config = dict(
    norm='rmsnorm',
    rope_fraction=1.0,
    qk_norm=True,
    parallel_block=True,
    init='uniform',
    optimizer='muon',
    beta1=0.9,
    warmup_steps=0,
    batch_tokens=8192,
    seq_len=512,
    steps=10195,
)
Each number is 128 + 24 x the weight over the matrix's rms, rounded and kept within 0 to 255. Layers, rows and columns count from 0. Numbers have three digits each.

# layer 5 MLP down (transposed), 256x64, rms 0.161, rows 2-138, columns 0-31
114167106179172131129159126119148091133120070135153115148148144138132118161111088148068125125101
116142110130164124140143109125149135152099115164138120137120148143134171134127134153133113110109
099145128102152127128142123139101135112132103127142095148131144113123118133158111122119140129127
149158153123132099139149165137150142080163109139130101124104159121081134171092117120101113112141
096140108131134074081148137158131151134076135131130177102106167147133112139120154128127114093132
139110079112090138143090109140128134087144134127114111135100136089142135151149132152107153146162
113109095119125118131154101106150112102128130138123114129147116142107122144114130172130116127096
115126158113184145084102087134111125130135156127124155062102152082095145111108140126111180137132
150139120128131119129158138113090117098123145182186121107090116153101128097098131151139105123177
167119165139149147124100153137104161118173144101115123081129106127128130126145102129106155095121
142102085100085121159139100112077136134143124146161165138090089124129092151125151141159111124137
122134128095148144144136159149108143133106127115145098120141151120112138102159105128117130115109
111154128104117139137098130171101126166167113151122135133138140121081112147121119148110165123146
085145108126104125138135122094133145130080100093164130132167119105175134153102150163154106108119
071128127086149089164091150140117100113084155132120136100096105164070149158097149131131143152151
095131112168181121144150180137167111117134164133102127157105080117204123110111154097125128152112
139129113168150102073109189123164123126158145113132120160105110077136132113144181076104144103138
106133121130165117158156226122102131147114140165100111122174138128135074118096164113115112124110
114097126130124126123158089095151098137096114142115121137129142139086106122137132115086137121151
123161142120111111115148159126140122126108132119110160117161111150147099133115143125147162125132
136118176125145087123116162129140153131093149104100160131105147167115139167136151110166154146164
120159106112142130115124139157146180107134099164133114127118141118114121096133112111124140105114
095120157129122120148144095137120121152124129121145102120115111164128152107138133127154142135086
102107129166112145119095109127114130119090124102113146152156130121188160150119119119146109117134
141135110137175141125112134129134133125131156084119138127131133152145118170150116093152168121137
133107132119098125122143117121117133122153133112143160091088156128154128126144163135175148124133
139109103151158098079144154105100108138098093129174121126116115114106109118128109141097127116116
104106148137104125137131121133116151133106128126109138153142126131129117109134164102117143130119
130108154162082141139156087095095086118101144114078108094140137101166129112180144105155105151137
147149149104145130152140078142110126155147153168131103150115105110134140138152116165119117116130
143106157122123148110151171152127131136110116155125120141107115144102158149113129105092100127123
137111105126127130150154118162156113158165115117134126153097142123127159181113142133141182127157
126142148126139133128120151120132114125124132117120132113150122119168141158140145128149147124111
129114094123082148118135073132099129136117128131103157106114117143133135180169105117125114139100
166115110108139091105093145095096093149125164098113134128087132128121098134126155137102119144148
147128083094142156147107114151130122164169150174111100120063131118127139122176154133119138185142
131111157129148145109139159100136115130159127107121116125107143131104144086151106095133133125134
108151128130132163157153165119119142138117104117105099126163135161124085127138096116135142162134
146120105120189166160135183121103174139130164128131114185094144132151101092077177094101135131098
114135158133145171147128170133106139119162143133106140150189125122155117132086144102096147148128
139163124099127085128113149103124120125146146088135143129084144134148096139117147128127139111140
131138100153147142109140112112138082116122117149105139132078137077129149134084111137147101166128
170153124130163130129138098121126130121138164147106124162119130131144126073094119153117120180121
136152097148155178113152161139101140134159125173124108123146117129102116110089111133142113132097
116100154107101100094139135133155134116147150124102122131130120142166120091137114167150117100102
129107100151124126138170140101173134122129140119134133126123111101141119141144108121150130125076
174107144137123110179088119152120196125138101174146149091122134117158126125132145119099097140140
164167129123106108107139165127115142110138127131125157158114079132109113161108115131119141124122
116183130101120091118118143135139131130144110111133110160158143111099137150125117159100124119116
104175137085111139129105132116133124153129104125159158135159138122145129141149146128139092123140
140159121122156104134167168092084135112087108131116146121122135159114127146148097121108111163142
135124146074110138125127103073142127109178127131193137160111041126095077100125113126133158122132
128127098112122094148106109160131100092118108110134111154138133071175156098136116167142111105116
114122145116103147178123116103106140138156115176145091155152142169114121121088148135131117123103
149103133121134094113145136117153107174115071106117134119153103126139132138130119159109152124131
169178134136126159113132096112117160145123108096123111096171150101113115112173102113110163128151
143132091126107161157092123134109166147111109142106098155137146153109083105143125158173119147151
112109155112123146143140125108121110153120107150059145154130116180144159113113135120122126149124
111131139158097102169162184101122094095139054135192172145116168133115139158127156175104176130130
110173147125145153138107059106152118099159112115177096098199091135168117136108125145093126078126
169149149109158126103180144117119112200152152099119142114169109130163089096113143110099117129114
136071135111144135140127160146126139111125146132140132149130108165171126160147119162159103140148
151142131114126107115102107122116142126130107133123119123141091138139112112109121130090142142127
164130124125138198154116089108122154153125149105096173138100118111159157145137111143165141142113
144128164116141135140162120116160110200130168153139106143153093147141142077141141105103122124137
150113107153153136113138058146161137160139135120135160139086172103157139108094103116118158163134
106117137146122132107099100159096127086151136192100087164168142106137153117119138126113127148111
118121120114102195089166172118112163117139116072099100124143138150119105110092155112098119111093
131140098192098103168163135114144093151126086101075130130116178127153100095133095123133101158145
123148129155113127152122144173128165141129115135115140111131103135161097148145124171164128101138
121083148084147134130128153106158085121164084094148154148118078069098105115132143132135147101118
121129128157157134107152134135135093099093124136155132132087125107172143098137155091122128136102
167098107115147116116092142142144167156146164136131107131087107119144125088117099128135127086113
147098153155115119121121158133145163114130114140105156133126118141141167146100149107110129114133
125135128108120092154074104178156109161132125151085091174152118155116140066116131123107086106165
114133150139162118179128107124102126177119097154130115135111111137145151097165120127128140117127
138102143085169117085109134142130129118195135108128165114126110131102113097148107174094153140142
131114127156139136108137164123134127140165123128140110124120157128142129103131123119167136144134
125098120152079096104165137179132177136123065152141155136118163124121122138156110131121112163087
159056119107068120152120143130142078106112040150119129153105103154118141132144117134131141160128
129136128137113117130167151104083153131113115116133135144146132136107123124142144158105136148114
104120151094121136115140153134106123166169119186148123134132099121092097094134105109126148139154
150133158158117133102141111130117141124118115162119113120130114088129129182139166140137121135142
150070164149135106145093176109150132094137119165083136083174122129161140118155170095081109128145
149130118148100134100152128154144111092172186121143153135120135130122123110140076098118131129132
113154144119139148123050127135150150090108119098146147112195099121115095072102142161133153100119
149129103140142116105095106106125119118124118144122135137143145175154106137141104122155109145133
106115160124096102117118106111139106146130148128081136142116149116130127175130135084104109107177
129149103150159122117135098149186166100125106133129127108145152104089126100154143106166145172172
169192080148140128143164159139124114111098130120148125091123114131162084102158116135142114142162
104132090177167141131105111150126122093143145138148101142116150152153132128157131147121107115078
094097116122141130157120114142103159145134125153129123129124109164179150119127129115128167138140
122127145117144130111161149130139124141109138145141147170165124113177087112164145138125073111082
117091103161132148121113135087107172154137129123118108143137157148132140139148105109144155179179
167121081132134125107149152145090098160126127142129140101125156096092135148092113139155113136144
141110088120138145100129100105094145076145145114103110143104151094147100159133148146153126131120
144128140127125151133128141120136134134140138129113133113153113115146072160141152165111112114150
136133097135106139132146151151110112126142103173081097115149135137143143142135106124116135113093
117131094117115156110158155159116118168136172141101079106071153080120149148108149137152125141135
162072119116111121112162179110121150130114143098141118129112111153118137115100095067123104127113
111165160135156161137129154114144116094113174127124131165093103121135139133138146096127101146144
173113115118115127144075129112097140132156135153138106096083129119147116124168178134140141124153
126125171096132122112151108136168134128120113120170128162141104104173153140109136139135109122136
125126188146111112113131151111126114151162091134156093164154108152112109162120167140119159116088
116138184104152102123136119138106126138129164148139118146117121083123113097154141164091132135150
101127131135127114144100116158138126134135156170129138149159137146119110140131116125098118131088
161164076143129132118131125137141135142114132126137146101092104135094165107112133131098133135131
133131089093150111144140163118116108117103147121138078082134110135129119121126090085083125152170
094127086110149125147106118150109103148163133135136133134166137150146099137112119134129127107100
084161126156170118138159110123092124125147079134151128106134158180124165175103125136142116140113
151132132110111142108150105112143164135134135097082172090162119154157125108139117117132139196098
140098114121153117154114153192151138130131185117111101109120085157163122098118152127161137123168
106153106093115104136163109122101091121187110117058118117090160131156136107124121135143137160190
154164159117107096140119107129120119148114121158131135115079092135159161079136177143164123160157
104128136169127103138174112149111090147127123105084119104077167134128132075161147105139106126133
120091105088103135155112132150113120133125158151122123113123142113138122113135127153136122085122
111130080154122132122122099166096114124100125106120139141141118110140089167126200139121115115159
124140100161124110184099125135090039087157126115137135119137195103142087133126165148135126177133
149132115121136100133130132130138151115130151134123134097125131143133118131123138120160109086115
166101112133111127131141098124117160102092181135086149155114176091131085116153137149145114168120
124134105105124143135096116138109151143119147095110118135140140125134126128150140172083143131121
118117131126085138089151106150132180093157093138110150117099181135103101140168100117092144163151
152118144121162085151152128127103133154106123130108110108091128121109180114081117130120119124147
135158134081096117124097134125132139155122150110103127145140165109074128097126150133134127090140
108169178085121162137089100114107156164127201128133107130148105109108142097126160108148091149129
129152157128131069133128120157132172161153160103155116128185117120147143079147141113134140107110
124127135117186128156100087142125153132100147147175121123127067108147125132170104176131113098138
139124120113131134133131153123106117175139130107107124127131134106142104110108120107138138136156
107127189069147134166124104105167090066123123153125127108093089098086123120087142103167129105167
151106128181165098122119145085119120119131144097136129141112149151119166133072122116142151131115
124104148095114110137116109093149105124137128105115119107087107110146104127153132113108109129141
157151133177102117149157129104126096106116116133127123119128128121132126118141144109116138144126
179146112116132120130179130153096127121125113168154118145117128119086134167068170115128118074094
127146138128162137137158158096143103112085101096117100153110131152121151150153110118119147125120
128137126128105157168103130157098152107145149125121128083131144105104126100131162123134142099186
134149097150118112112130090161142090137149087155112143123133111129092165147109133128109107150143
139143172092147112156104125145117136085127144129125132155146106130128129139110127133138135101129
# layer 5 MLP gate, 256x64, rms 0.214, rows 3-139, columns 0-31
113142157141144169120155080126122145150141073155131115146145093083119177123135068140134143123115
143138142131099085142129162108118148125158126075092160124150109091115113115120090127113111097153
114106113145131139105069162150139156127122156152154122144170097101163141128117131159107201159120
116139107162150111127093084125104135146136066138163156068127163129091103114104129116154162079148
136154131157158113106156107142116146160123144140116141088140107165081110123111102090162115144109
142106104142118143115134143104134118163082118090150133135119119128121128121134127146170143125130
131136154121154090145113111116119142140132144069125084131115103143101110128106055135137137100118
118150147128143118101103119126121155110095116116131129150155175166098126123133086159149110127108
104139101144104091133117128107097154094082124143138125127164076161113131123140112168147133209112
087168091153155172172132147120127121124166104150126098132123130129131174142152096147129117098138
132136114134125114121130119097110120127133166134136122087154141136104079126117107151130095113137
119106108154125127131123129088139150131128181152137158110128142121188075101117119071134092092126
144150134140134130110119073110140174129140105109108144128084077071088151127105098147120123180099
122155142141124136184118129147095135129092080116149112122121134129078099090162133102125182124128
104129084141130162161055098105134127119126117115127128106144091132125120166099122116146131131156
116116119104137107134100092095092114108105134188114144080170160164147115135151108158146088152130
160115154127091120100111051131134112074101148117167174122141092132158138119141124157137135131132
101140109141118128109123096093138122134132125113100158112118142157132127110124111127168147148134
133113137129146127112141104146118116118140119125133108110094135121148067141121136121111113108150
161096110114146142126151152150152080107095156145156134158109110122150116132111139147118119152140
139132134124110094153114094083162139093146095186118149133131133089117147138116169091114141093081
143085161173163127113113109139153128128089158121099141136149080124144114101112104114107125124138
116106138152121129158126117103096146094087126159135182131148162116143158149131106108121106147089
126132124102103126150122132128148102125145127148127119111139138137120112124120130116115149125131
110163135133138132149106126121136132148161125151108067157155113088117105116136114120116151094103
141079145114109148155155163129118115071117161134160094148137108110124074100060139147083102110141
130140116120118158133148091135120126125130151120136147080133115106101111157143138130127112103108
141121125159064096143106093131103141133094123121160112121151106129135095068139120105154136146085
103157120127146094124109117150111140110084112139089129088084114162127137108136084182095129138112
097129101128146118119118147063138114149112094134109150123137144096162078139118104101110160116138
114131146126106167161124085142125145100103078121147141083108204145141147130162136138109136122075
132112116158074137117152146118115111178103129168110120120113157128095086096122105100143097088132
132081120128117107152173124117059148116109120153166177133070118060137129138160116098107083125079
131175145117145153123145161076103110136119117146111098087131126077121126112100128105139132119165
138107154118118115135085149103136123137142081125125142138162130128146156121175116112112107161082
136138126146166141091089127140112146102104095131180155092158120118127157133148127114149138097132
102126166142130179143130127099143141161102139182104150122142156114136091085111143095135106132133
162135119117143152109108108136135112105135115143135145120126144122143074126139124124100165129130
094146177111133107141093154131127125087139135157183136121149137106187098097117146149084135103087
132128136148119129125157107152140132122119131137124128146127101143112161149116120127116166117128
132104128105129158108127119148087129132141127159127116108166147161151107128141089107095156118128
117169150161135137122140139167092104127127110138175179120144108122074095132102138115149123081114
140134154111098128171127085128137101108117089146142140098097162180121094093144105121121132149110
141119114163161145128081153093110121151083110124136129146126120119067133138103161093086092137089
134145151169117129132107120143126131134129127147163148145158161101111159118119131150109140097143
166144137172126121149095134132131105103099123113162148143136133091126065116138102075122125125083
178186112153155116118146146119079138138111158113114159145159106128104126150161181109122120145107
114150107108129143096135101139165111137115114086119127128114133129100116160145110148106102145144
113138171114139112135147121144148128111102124122174142135111107081100125140149151124135154123168
138099118172084161138134083134110122135130131136157184095154131110159127089089147110125146078107
139149188141128113114065113163151190123147128137121154170170133129096119093140110129150149146124
112149153136154114125095114128133133141167149094145171074115139129118115111151105142121116124118
128149142140151169129131116134136130094133122167090148155125143149143152131121114133102105119137
120126126156108137113137124104122139141141158127124135160092122138121145105138124125117104138082
143157157106140115134144086168125128165083144146121138151148142101135097117108097118125145103105
117133132124119112129119126134120162141153119190140174131092147145124119137177121112120141104094
101120118161124160127145108152119117166109126155123141103169135133131159127153095125119125130093
117128116128114180181102136108120101141145114084143142122125114087134105144122073133128106146121
113108124096154165118120151123153121160159124165116141072115121119166080107118140129124154116102
114159136115129125081106094141093053173165108171147134140116110140123093109144069116116146094133
135111108132102100162131090108118139130143088166114117135135132144108063165104096117116141151094
128153134138160140107123147095152127124138130141160146126131135143115120158121138111108105110151
136146160149115177169125125071132186161119106158115124177142126110124164142129090114125136105120
164142109139123145129126138111094152069084087108125121133124163103132136138112094135155095144116
143154144173141113112107107149186143120117131147140152095084188140157111104152126135129107129123
115145169118150134107105139083071105175102168152152128116149133111093132091092137130151160123128
194138139122148111119090092117075151156126123131126105102118167102125160100087128104144120124130
138153120074151160124169097128155146099135115147157143122139163129145146115134111138130156110094
110149173165120133182119168156092151116139105100133160108166136136153106134165169148148172162119
167126165111123104140081147099132141115122172115160130141138142167132098124173128149098116158093
136123115126101163142092116135148122145128173113175100146187115088140097070102108078122145128109
155112073117123132145129146082112119150119142177138148120148173145100143092146127110141119097151
129130160112146118142088099143128129097128114134136104116128156140127108137148106094141111091113
074116108151149153121145132073145120110093099161155128086075142077163152118175110173102138131091
148140119154123090113095138097109133075115196133141157113157096114138144116158087130133139146105
165121133130102143161116102121144077157100147122121119152143166118137121128124104103122116131122
122149048113134117110099079132135145153101138116111146117126096098165166089129115155099137119156
176102148095144125142131054116130134122168133055095164166150131121145063080123118123133147113127
169085102138126113165134104154148130122112093139116157131145117135121107105106078116106141126125
137132179115147166131182133124125097134086084125105134109121152129133104112102072116137150160129
105099115160141177133077121157156134135114165124089123103137175123122102104094117101084089126149
164109147116103169123146142087157134139105126125101132094135110080139097143124117123135110132164
124139156110159134146100128112153146139147115154103142162129137103141127128136146131115117136108
168123133126124148145130122124127147097140121194166154140169131134139091137112089129158178118114
105173157112147126147126137122135186126124116133121146144088105163105099054126107141106139167122
145123116135142149121112126133145138138121143155128162104175118166136151111148108127131083120109
088095120161129140133148128132137165071172156130128158145147124116133135089126154122146137166122
132083151122094144179120138095096095134110128144115133107125168114140141133108130081115099105120
177180129147137151130183145114132113116116134100158120101137106137125129121167107135125123110167
115127069149144152169134134119143118128131118172134134127120160126112092097117134127158126131080
137116109088144133107153153127149159099126127128134136124145146139113109128121097109126095105162
108144111178140120128138119122101151113134151130093154129122120102107123099102115150131111173090
100104169105134131137149123141146133134123091159130168112098147129146085124136150111139131158160
079154134130115093154091081122150157117099148114159113145137109145136112138121126135096118108099
120121123131144155148130133150180108173146123144132124131134118102146136117106115104111137114127
124121108136148108112142136132110103130112112128156109118143133117140183092103132158138149114100
127154167167171173161073089158134109125113152136098168127163087166112090120144116118120112176116
165105137117136118168069149083106108145135146177126126148118136134145091103098129121085168073121
102145111102107163097077130141110143133097145125148114147122096108119104072130167117129113096115
140109134141120130101138146111101135133135131132159138140125110126106143146151124131139110130124
107106099121140131178121135094141110087123124166110122109140107089122173114150150130104127105131
140123140097132124153141122145116107162153095148090148106110167136136157092146115097116111157103
112106126151114146172122139108135109142163128135135101117146161108151138147170107118102104154143
116144127140147119127111114160104143142107139113091120126156148093095086115150154162134091152135
086159094160099105121125100133161138171102120116116133148163138089110100132108139080159160138136
131156129137133103110136097112147182111118123156145145153146117107123080129095124132085125114113
107163132156109124118073151108128118120117116099150135120126143147152068135132143103081086133103
128108108114112122108147109121149124134128097143130098133179171104158143103137159123090056124092
143105116160119128128127095154140137132117155119172122142139110062141098105138104103097122136136
083160156103136134111134115126160137121106087089133141096155108108153110082139126132151153157152
117120140132115143132140076121145086158099112107112119169201120145083111075114083109132184099149
123110088105148126151157137034130128122131102127109128107098133135232168108129147118104105126104
094129112188102146151048136106168133145095119108137139096114144109091137137120104118130129118125
095114142147137148175160145109155135159172092119110117127136093156169120122091201102105153205143
110102131126128150126156154132117139100169157140116178114125131136133119116126132123128093141103
085104143117118141089135137114128100145161082127146148124126083152124069142112117111125139126099
141110106082127100119114090115089146182143135097114112154140109133094143101123066115152135113173
109151145114120124136145137119123122110103128130152118153117121132132144146135132122119135135148
083160190062140134140133137134105133163130119141141128093145145146140110071114106123123110172126
157152141098117092161108142102113129120118082084180131110183116165092134152103127160083122128102
126119142164174086125091113098135090141096113160135146163128077143148111109139159154113138166106
173177133107136137146129121089140139115133095072143139191147157167174109126144141123133137110090
116127123130171106113115142101121129110095105151108133114149145141138127123112122154123119146149
118120102162114097149125139181168111160147096133125143097173138100141117134130096137113130184065
099149157158115103128132084094137128121110165144148133136113117135129102117114134142145134118111
122143128147140121088149157106112148142132137112102159128123132133117115120141141125116153113135
115120139143113129127151108135125141115111141115146167088144144108135096162122131116165118146133
104130135088082144120093095107120179113127128108119164130127135100066160109110098107118105115143
114151130110105143160159102174120116128118128143111153112127128099133077126158118130097103116143
086162128086107137108111115134118143143141141177131109072155146122106150120082085120110157132145
158131149148115122141141116123152067117087104123111116151129093130160099114120117119114126120158
124156140139126142122136127081116113092118141107136150119130127160127118143117143119073134125075
148136160166103117157093081148112166128135132115135137095126095105132132142115104103142125132094
112150106117101128150154154135124110148148137111165103151112106131087151113158112164103112172161
157112161115119162169143132128144130128142109065128144114168128103138128120129142112149117114095
135146132097131113122140145089152113139122082135108112132133101136114188100121118106125141114134
146086100162132105129103119124156138152135123131141126149118145141130095121124140130100139153123
# layer 5 MLP up, 256x64, rms 0.223, rows 3-139, columns 0-31
101146156100127131116148155148116109141143099124089095111161107138166138117109139112141090110129
104129139080110144137172130151125160132086094166141106163121129119134109108150146109110148218108
127117126106155174132130143151064163122122118118107170131123128141150107148086106174139149148131
110134145096130150150127115140127104117138122133127172160151142125091142117124094138130162096095
102122134129094125131164165159116135140142107125112124132153143133146162088095131141166128146073
108146141144134168095108169128149116122178135112143153110102151111149120113141146100113138126190
123146104135140085075136136168134107106114132155147108165119118160132160111093136117122125120105
161121161120110133128140130091114185133163097156148158111111124165092143125142176159099131079141
119117125141158134106098138108102155166128102127123152140145143127128153120141124146157118148112
099137145097091142144112140126102144144135098106100149056106126116128128132163144121130105115150
140128089120122140128133098112153155136127074128125143124137114088114177143152149140117118132140
143080138140168126169130157125113108111118134125123115160174119135105109121114164177147119153092
146131092116089140114143125141123114115132099151182124107123144144144137122088131131107159145149
092131133109130122167105126144105136150142146158135139100129093204127153086139140115118142138121
106137117170175116163107057127203094163103139120114112126140118178140122133159104125093178154160
108137141140165115118158162114104093113152125147121151109160147078113111141134153167117107205142
122187135138107161111105079128137103118119094119132127089087144112138188112092124146122144087096
141135102099142139116137118119136130115162112112110107160102115156144125104084131129133118127139
122135137134130137165088105136134127131131119124109128139169129121126136169126105152149142120153
149118144157131150118129095126146109136086101086113172125115109087114166160097120103115165126147
143112146142118138130133151148145143165131104132141105151140147142178115109149131143147133106180
123120123140170158155145137127140112103087106111123142136102093122120157142105140160133114168117
148116133146159124176159096144121121150128146146145171145121163151139092120166141105148125149143
126129095094170135161152132128109127124119147103103138126157121142179145128112119125130151123126
140099125127126128131137145121127125099104108152109143129143129136122125145122130109135141163098
106132155106107144085148169148114125088157181102142125145156156121106126127081119152076093133137
112138133124117145116139108148134101139122156120146142116142134152104134113163154117116125088102
126128118113101139147090157145159127106119135133137147134107155124179100127131129113163142175094
188165126086133161121124156086157144134133154130118128192166158092110147131128174105147154145139
135123125171114135121122159154136109106095182149105118139139093130108141134117148154123130182149
082107127126124127163165092119117179140111082126093144103084096098114096152133121115118116107122
146087150082107148128147121123118126102125102087140115100072139109087137110106130134110121115142
117131161141166123125148146106118122091146103094159118120137135111110127117126127151137150128112
115123140115120117113103122171122148115144126110141123115139174155152126093149115163101144087158
099088107128115077130071132103130169109094148099109067154179108117164118163122117136125105130119
104081107120137114122134134104157097160131149157130147116131110134156130134100131140122111128087
097154099108169150113202145114095147113166122148134159115101115182149143121114142110141189128127
174150113110182190115123124120177153172164174117148101084153094118133110090052171104081143142105
153131135153133141129148116159156149144100147156145131121148143130140139124177162105107113144118
134152125134120129124153116069079117148109108117152103126130127139064122139131124154149143162088
120140116121163187131123136103129109145106103137102151111125137121069118156102143162140111126115
159138106106129138113178158133181119141113169141094134163179111159108167120121130186130095117181
145156131083149135107123100141166148143085171099118154097114138141114163138101093176103074110111
120127113173123132159143129148107121133068171138111087113060095133098142152110135106142097155137
111121105096088131137134159123091126089108144120153111120126129128105133124111106114159123140160
158179093093105107121139123161140176160168121140168167072120137133168116125107145175073134118126
114161102149121140162108157106157169112164098115125145144107136166155158125123155104092141120137
132100127138085171147100127142118151104131152127089174104114141128118093127076144106092127131135
115149121141164140137119120144131144159143138128110150129109146105082134110113156143157096090153
149117089114105118097166127189107130139122064133153139120157156147120088132123140126158149181099
093085122141145144116151162140127081146063120115149112087126129124113130105138178120134074095121
094121147158133102113126127152162137153167140107133183084133114128092147132122102137106146147091
166116098131117114135167119138139121133108106094127104146084131141159122109106088114139127101127
153096127101129132137148141098153098122119101090093136124121108166105131117102145142136128135135
128150161129123127115127130134108170098141123147082189147113161115143141106119123097115152104104
105135144113144138163138157142154124127112105097109070158147124153131114122076103127127124102146
141126126154127120135125099169142178138117175131125138169180128155136119142119134114157129152120
122072153163119119137101145113095116136090050123125127143105167126107141170155151131178163157145
128141131150104167158126140094137177124102152124167097127137105142116092172130157153109143151143
125175139128158094130157179102130129071095136117125147132126123161125137129101138123129105143092
126121121136125134121169154125143165154167118121129123101156145163150090159128155126130123144095
151117126147151134164136136106112134117137109140115153109149125157118120145106139088138125113134
138083092120140130128142124118114119137145165110136100133127098118186076081116136124095118148097
124125124128143136102103108100154190100127103145121116150085169134173122136122135119101136121138
154091116112108127129167161107095181121105114143101145141116171138135110126129102103118119164115
134146111110123141151171142122136127146142135098129126132113132126134122114109127162107140106149
157101133123138127116163127135103146118158111123172134141079156132138084128093094142122133129139
173159129179128078114100131137092096122129102114100095136113138125138136144150093116114084187110
185133100144115135102115102120139154119156143153110152122191137097164100153155170176113146130125
074137138123155142143101123105131147155095141120106136129133115086147146155167128167123126142140
128106105166139130076058112104152158176156148141057119134156093085201113099128155136128129157108
118151137165114131183170107133116130111144155171151136076181095113157124131157108087117137087122
143123146101104099141119107109126115105136109132142132175103101140094083136156104095156128099121
136112134111173075136094106117157100127096097120140118102108108132098141137089099122123185175187
149151114132122118130171133137123109105143138106108170119162155095138122159107110140120134109154
084111128155099157139141136150084123145133126123153072093124128140078111105130143107146109118106
119125103123142090106108117129099166148138120132066103151125143156155135151091134116117126104133
060158115137118078096113069163164186105126118160139128160091097172128118117150140123134149130130
144094089103071145097109106125139126149120121160131145128071134133128138148130105129148105121150
159124136152131115146088122118132108130133130138089127089127165148117132132111130096147136110184
128149124142159105115104098107116124172103147110107149106094120114118096072110138111142075146140
141140088119119120095109121148110143159172153161143158135134160131100107081101126133109139086144
132109079161113119121126152128169126058159160130125134106149136113162145087131173122099147120143
122116097087103115090124130164110112106142106147130095137102148146115091109153171056127122099110
120102076143138128138114121134101162128106140138090161152156102130133102128089191116146080176130
120099129124112138138150061184135155134122157107151115129102089112128080149112144133119111117124
118174126114134138137121127169141081164096165131092090110098143129107110089114122095119105111169
140145123112124094175189182138131147139133131077145137094114101093091140120099153142142172099168
146118121130119152153127127143139119152110121126137135093110115131150082130138122104134121115099
131115137123066131121149130147136139136126105118130108087109142090120071149130089090143173159158
135153111092123142124101144100147121108142119094137140125127162138076081144099126142110128112156
125129083109115129121112104128123123117106130199147100126175149150158080146120155139128099138115
124100121154118142108125143158161166104118115107140133117070153123101144129157067145135104131189
125134140133118083142155148115084129128147121140094142137164146098140126139140131105135131097136
183154103141138130080150126113135143123136101082105139162119133067122157151134128147152149124126
093101121109128154105166118128124146122108100085158137132122104118130125108145106123134135139093
140152158094110096155128090070117190150120095124079146117162107095106130174082146128113108140115
157117073124147134074134146186131103149143115143113124102083126103152121111127128117142075093173
162109142108143160093125138148107149091107118099121114129098077157100094120097122111105123139119
143100114139104109164122105131110150136165085153123105100109171126113119121091098157146183098101
071113112103121168110116113176135110120139141074105156114080127146131124116159141074124093130133
126123109106132110101161127207109151136142095176108164153129143107112110102145100111121112146130
131144125127088104083148125155105149142119101143144145162130066114068120144121165127087128108104
128122119127108120127067111167126135157188142139157151109129126130134091097158138102114185146160
143141105137131133124102105111093128118110132129099147098106165141135166125123120199118110143136
132115158165139151150096182124095138120111148146140144131092135106098170137156102112130114109143
125139144116153116150157110151105083126159122165126080118140110143130169092148137125131115113146
137135116123116153105119104101151132117149153116096119129107107157135136121121170138100145183163
100085146111109147128159127116139119139122125124126107167134084113114159127113147116142142134099
085108192104106147133114135124128094152136158146115141151091099138161121111116105138146152182157
105157109109080136115138072087131094149142107197147143157145118154148106128086122127111122091112
148136094108169103158109146133098123123160059136114113064132129146134146082140129173141158090131
105148136153138102115125155111126097157118133134153142111111158158075106146144068124146179169124
115145161133109092121119104191138140102141158135163130136175133119122114112136139151130132165136
128134185181111092133147134116122101161136071136122063124131072115138127151129137134121123108131
148127150103169142131108155096105133115154131113129110095097164153083116101138076115110165147130
166156110108087110105104124149124170152137153068117112114104109131171131073114107114141152089121
117109121127142130115135142121132146144113132117136118167140128153140126140118105142110134154152
140160145135140169060108088114112127144137147126105072169131121142160105110121110128147087148098
117105133152147100182125139122161172064151116090088157126144095107137129161112158093099095181158
097126131139109111085094127144117100116150134091079175128151166131122140124107155132079080143132
097164132146170117118126111127115086155124134139146105167166124114113154124127121097130132140141
115150098148136113101115125129154105105125106136143139106102082146164132177180079095132115154140
087116121151132095124149138151179085157141086099116082135128091156128117125093046175168139114130
091139104143167109098099111184115088170124127134143115158138118105138098106084135106118162122107
159108116141153120114113147169133096098102147161126091142113128113102155107109138143124122135127
086120116120159083123102099132126146108094130137117123164158125147150161144130130135106144115162
143070139093111162105130103157136098106148124109167130088130161104112124180147077105171144112138
119136122134114148118105161165097111105116144173112104122136080121112111137142159109120074136126
121107135114115159142151130145119169128115143117109139123154137103121133123125127128135144099162
116096165153117129134106109107148139118122120112126170108096156142108127099116141099120134134130
175135088108153140162156117135153116136128108109141136121164147180089181142115161111147158107134
121127118117133119119133135126119160096101146114130163135117126101139139176117122088111100166111
120152104138147117119120112148116150125134092157099176094131094107121126091125152127131108156136
139093115153122113122131129114137125197148091095145097081173124132137141133115174127111113124131
141129125125136153090192113133128129138111128143131107135136143127122151110120123105113144113096
116174148102077107128117117150163129109108132113101143153124117105110129128149144084169116115126